{"n_kv_head": 3, "head_dim": 32, "activation": "swiglu", "norm": "rmsnorm", "norm_place": "out", "positions": "learned", "init_std_up": 0.0644, "init_std_down": 0.00805, "lr_mult_up": 0.609, "lr_mult_down": 1.5, "lr_head": 0.00593, "train_tokens": 100300000, "steps": 3224, "dataset": "wikipedia_en"}
Each number is 500 + 40 x the weight over its row's rms, rounded and kept within 0 to 999. Layers, rows and columns count from 0. Numbers have three digits each. The size before them is the row's rms in percent of the matrix's.

# layer 8 attention query, 96x96, rms 0.2, rows 0-95, columns 0-47
094:538403440534501500505442544576512554539502455512519539496609499465465496508496516476461528621457547525500490533483509461432479566493473478491499
111:471441500499441524492492466536564482529562498588497508460449497496510512539501575550439466482619464474468546482530575505505509521472542430509455
103:494484539491428507447527524603435427459406543487461466484548493511481517563547495527490456512557494533510554588502534484552489520548480530480515
119:450430456487462431517505531494526563502578509511480443554518528508505464504457515527489518534499535479500534443530526493424530479488454554499426
103:516467554566470556488476470531468496492485574454529517411437480490534465434524540452554459495442384480497504446497456500444454550445453525499483
100:509495531448525535491530519520588530483530646524525520494495518470470457508551495533496467512532505563545420530492540493518520482541540535543482
113:485494557447367478490494535517489488531446426487475543528458454468604441502555500573482509532542495440429493472566465461510496539507528440510499
098:519527521501526532473504521516554524564473478499501478454520417569479506518515451448536522516463521606502468482536513575445558491540472489503466
096:413489553503489523491460473415588454531511482509547482485574521447525474474481501483548485525488476498504558524509489485482456534491495547502558
112:441456451433530540511491578417528538527481524569550451514578543515462460550483481514495503502434510515491485497494475539492566486467478484540493
112:448510547546548452471517489617468471489562471569522512551562474549520471499495488510571566520547536464535519538507527514487469496461571475508519
100:438492492544478490465485531513510475535456523463505450545483425546511516477518500593473474529491522469468552537468520467489492400444494419499545
107:526483427540528517491534502437486458548536572517481536507457469512540545524515533520459437527447541418503502597528530486502560496483478474528487
101:428496495445512488494505494512407497484485428524490472507484567503499499518446493490474491574562514478483543499502532518527465466564554465478508
096:526488460416477492494448527477485512470509531549493492595496453573514456497527462473531510410499459536544451474467507456510544457476594460523513
104:523499491490488485519436553472505480573533495465479601427444526509422492510565495467490553507534562404507449466551483485495538489495456554525388
108:522410557511476548567455477491526502466510508501516565474527563412508500524501521498558476488526510525487502433538450485513417532557529473477564
107:529525495483500572443486509468478478518507466480538565419473546533454504533453436562458538515510556463514513480485503474476487410432441492470470
094:478495483456543577440512497402543548525483508488539535417496502491468483503462479519464546555547490502559511550562458588521562480543478471533480
104:460477505528466467542520503532529507560489527482521444520521503576425475494521495481451559490475568572506428508437476529493560517494598533476567
112:562479518527514503505464487553520480514482470479494545490503483419526536575503554494510428497524580538530525518445534542460488570472532507507514
105:535467496443515476516465569459537557559529583477524485489565502483440522475492452498499525445438494536526481532512593487572445500487501498437469
112:469557574511568503509498509543529516523511557486446506496582598458435568508477440499506576457497500491454499503542497398535496496556513451473493
101:510528489473452471523484551480500513467419511570433467528488489492457554506412533466497516491446512501526440563377475476480480506435427535563561
109:513469530508579464480505529488471510459548473457488401510543425536534461478468515518567474481512554509481504453406500559480477563458509451501458
093:544521467510472552548434487498518559518463574487554454484493514449461505480428556517523468448511469544446387539501518518502536469531471529541403
097:524575484517479495442424493466439549540519543563487491513425419489454583439469473527481505424436435544508480523476509499506531563523488511423486
110:493504588482557586469448484533492559539562498491475511459447501504524485489538471514406484509489446523431483538567493474472508535510478501531560
112:496606471492499532487523621468438527508456486480535490498473576583457515500403489517515526393461508533466426498497470498451508494412534473444524
106:476422462461479460544495555512504505462561488476466454491453450410444524517499493483559461526523508541556453503534450403482445484532450480453429
091:530499562460467502455516508488490603425505512566452481527469494515520494506508519468524523511553505559514476539466476511482447527527496497485561
106:539448538516467522487526500464408506456542460496500569534502520493508450471489557463516457472496456487483420462468500489476498472480472441499446
083:528510504469592480488545448498508487501485573478486493511495495610507513497492486460525503389510417490502424449529565489505469530474462585486548
091:529492448499508485545506459477547489488524482469528540472411461388524562492468471441441453540505476502495614528491491461556549526549511475548492
089:498524505450577453500570438460452511483407503490557599502490493517511516549533455496539492551498520525593556519424488514515558490443505504470542
085:460497565515439530454528515526484470475534431408516424497482527476535457469495561521521546526507512488458564517478448499422422458492455479466514
087:544548512548498449510522508528570478550507491461575406528497512474500538492502483554521515504464567461521501601486520535510482451466541575492497
086:618521471456545491526481511447542599507457531421535527545464496505519498490522469498446450540492474583550509487508549530541556527506610481539495
075:503463539557471446490468484453496504519471471492508460475529488483491507506464484513470404435581560507531530516489547454518434556484507526436526
076:564541470501517455488530554526525503567532493504467545534496497516461484474499479449532516490530478486460488597457485500496535523434562484498487
087:554484468477599532518447518500484515545530520462535523557593505536540450514509444462470545537465443499566490516505511505404522458461463541464446
074:455475512519543540552448420536553495433546564533412457470418466399518494463563515524496432432489468540490499469469458473480479493545464457556532
085:485543477570506487442530470560481543491442499521496495480465443459535478479604488490467446489532467543479454486547537553509451540460594491480567
084:568479432427552473521446517510461526510559432498481426538541487546502407485533475515540543450553500519513507529428474478466492407501422496441567
080:495552492491519437493575524515528441496533634456496468449548508469515478483472554470514457440540476514521505492429546429540507459559442470493581
095:499511530456498402478467564536427497421475460486550520560468386519489470412521483495586550428497511512508451485497430508471520513514514516514506
081:492480471473477571520512436514520391504539502508460557431505502594551473497530476502475497482520528450501557514535457442473537455557498533529529
087:510510550489547565535430449487521509508458420522508535498511548477573504468543489553442516474479420474548548547417518526487503484546468542504442
097:449489485531529470528505466560465521448484506544530443423514512456485516449537485508534503549507574587478559578466426464488495507482577496440559
089:439472430578528468559515449473536519474534505526481499503558505454504487522562472428453436516459511515578522516522420542380500556502510535532509
088:495511558521522489514520507466463505542494582524510560424483479517495467526515521455451544420502464439480527565533453463533465521556474513460478
089:534488468524497472533520525558480472497535485497496498470532505444492535425509449495545468512515501476472499459488450502509477489554602527532464
084:532527461448498417469502536560413543487512447438516470469477419462477466501495495479557516508561567531422515553519512507493478490488544471458456
097:513543430440507526500503529461492449549470484496550573448449477466491463502511457517516446543519528482598515592456548563567620533532533510513498
082:450534547523535503465543504447489457537456411491532497486575506493589464458473503529516500499418548465576483510540497523535546500535471504452481
098:561500507415504496540503498520527534432492515526506542510514511521473463426531449481495607468497475450465513395429460482524485493531390500449418
072:530512471455574491495445525583511457481452504537512522408594471567526508493573476514453526473550522518465473514521464561516494486486530498556581
090:484515536514489456467478455562509478501462454529494488546475453509583429497540437525548492542540505514438528472461511503492524473541531506527477
087:463532486486497453472547470482458538536506542544553471514516412561499487527458513540533519530526515554501460394463427523469526519474582515500556
099:567455480485523522509495458528555493441552480512502513512531517458566458519523503510472495462464516512558540476467518496557497531555495535533459
090:440466506506506456433544486519523481486555491548466496589575487521561495488489494505529524442531457509508458509422522520470442495581365508457528
079:505542483537499570455541455476470482485452496540503450400558489531540497484572503506446464454432540521459474522435502531531553535457555491498549
077:496506405402478503517501576512476463544520528529484558527511475493528508480563518472491574461486567472550508535461498512531549548476514539548511
097:495436491492569490490506470492565543463582555531485520475420509413515544510547524514461516553532500551516525530519541479485545476538411509561420
086:484493483473495551480540542494413565523496531509501542500493604518547526467528490553476516488463416447528504490534452515454486485390471560463517
121:525557541503530493451506476507492380556501607511517488514550496508532502547548477490501446518491557474415475540443526563515506469468532494531520
098:533502438450512551524520459455505484533506484486385537461409511532505519512507469482537542491602471479446532502545560532536442457498518496563533
120:503463506519519443575563517527495454465486508482483531521559471495494467496454514425557513527525496495485490400445540472439499479482519472424574
085:515613490537455466492419434488459497508403449490500538521425482515489487505509501474479542560436555492505450487519490497516577523464496568437483
103:461434468490498484522457500472556486485441480533556537537519566505470514549477448544521472524501523500529485480527558542443573538529407488513491
100:472532459502500504449513493567484487534477516556522406504471485484569533525529536472455516548538479514495581539557477444479489491478518478470467
108:509518524474533516524497507478467477455515527482445493496461526545478507539520473467526477489546448533424483458537486443454556560408517499528512
105:442468464473558498532526528497527510515554525528510581423425451494432515511519460469489537524448535439502519456532561488453503436528459513481483
109:537503493496595537481481413481527457463493485562496468510523565488594496479441531490457533470520493497529585475435541520497421453511440503432499
111:452575478493498510526508513468505518514416565427512567507461520532514443493472533531481530483478527455471462457449432516442444441502505480471521
113:464499439447444530545491473473515539531523493508543426459596569457409552485505492458444522532504452532530514473449478532502528528481486540470494
120:515480528561491527476481520480401461511522576472489534488550579506412480470544499535464502482481501536438431468514483487512444471503484494416481
114:426516511519473498471498449581525530480506479452532523412453481522487511475529505461523505481527450492498535506458415545396448449524474557487491
107:474490601518550548522485442446558475519496457521515552572559579546504559423456475494544542453548424494472487445602523518525485469461515438516561
104:479472562493501437508487461529473442503506550480500507412526472476549518487507457509474450544569448438534509534399566507524507476473443560475455
111:509529589464516421547487507501519516480514519528454516572490463495475620549456601527521527463452491512518492490517518539465510534505486518435564
098:523495520549516554566564468491448406549461428499604451441586577490484507503478518518509548468503520512503509496491451508449509506491464470551504
102:504486428456525578590481418490516549473455508449508538548498489452500536562501459504503472474512590579489476521479604448487444514552555517477544
115:453514460459511527547539562520525530542542498537504444514429530491507501483524540542538535488507456419503445449541516520503502498485476483530484
114:520511479464547467459464518450502583566521555529544473442504534525479485596495452407489510545455520565476500454508530525515505491515492548426517
097:508484462563424487492505501512498497504499487524551573463410452463520625490465536518568484474507463491367457515536450485511502510479532502496498
109:525480504512499509459492470472522551471559543510588403545466480417497504448488560522505442595516528452525512445447526492504460470544563496559505
109:467570480567508532445588465532502540515526537452542517521463515458473526544492469485492458511585464535505575504491541549508502476525484517484490
096:445455486527527536491457474443444504508574517495481445507545491515540521501471476550471495556503516459475585577470509494518509448436415423496572
116:487540497558613512527490488457503556508493535535458527466480517534546558529525526480497439509413466511557498523541505493423458482476476473544515
108:495442488479510568478543492495500439550479467447491519449482413571603525412548525495413439485420517462534517496467459503478484476555515502512483
113:500521482558435555530534498430568541566511560472540529485418489524508541509466523483478521508498478514503442508515505476526529529500519481451501
099:482471500418520596463436487480512523441440556533487517480498563477520502432578466469458470455561478503488425486442507488497466489458460473593495
109:491414486541494464561507475597514460543553553549493515542495522415558408587522501480463462525504485506516510494544529472555482475484547532498480
121:484461542461452499548539441544525453483449555520453460479483539510536501417449486466537464508533540518595469451456482504429503533508470473509539
110:509508460531458497459469536525436569481470508462536550550502517492450473497494507513511462486467332534478563519537523534513508469446554482459515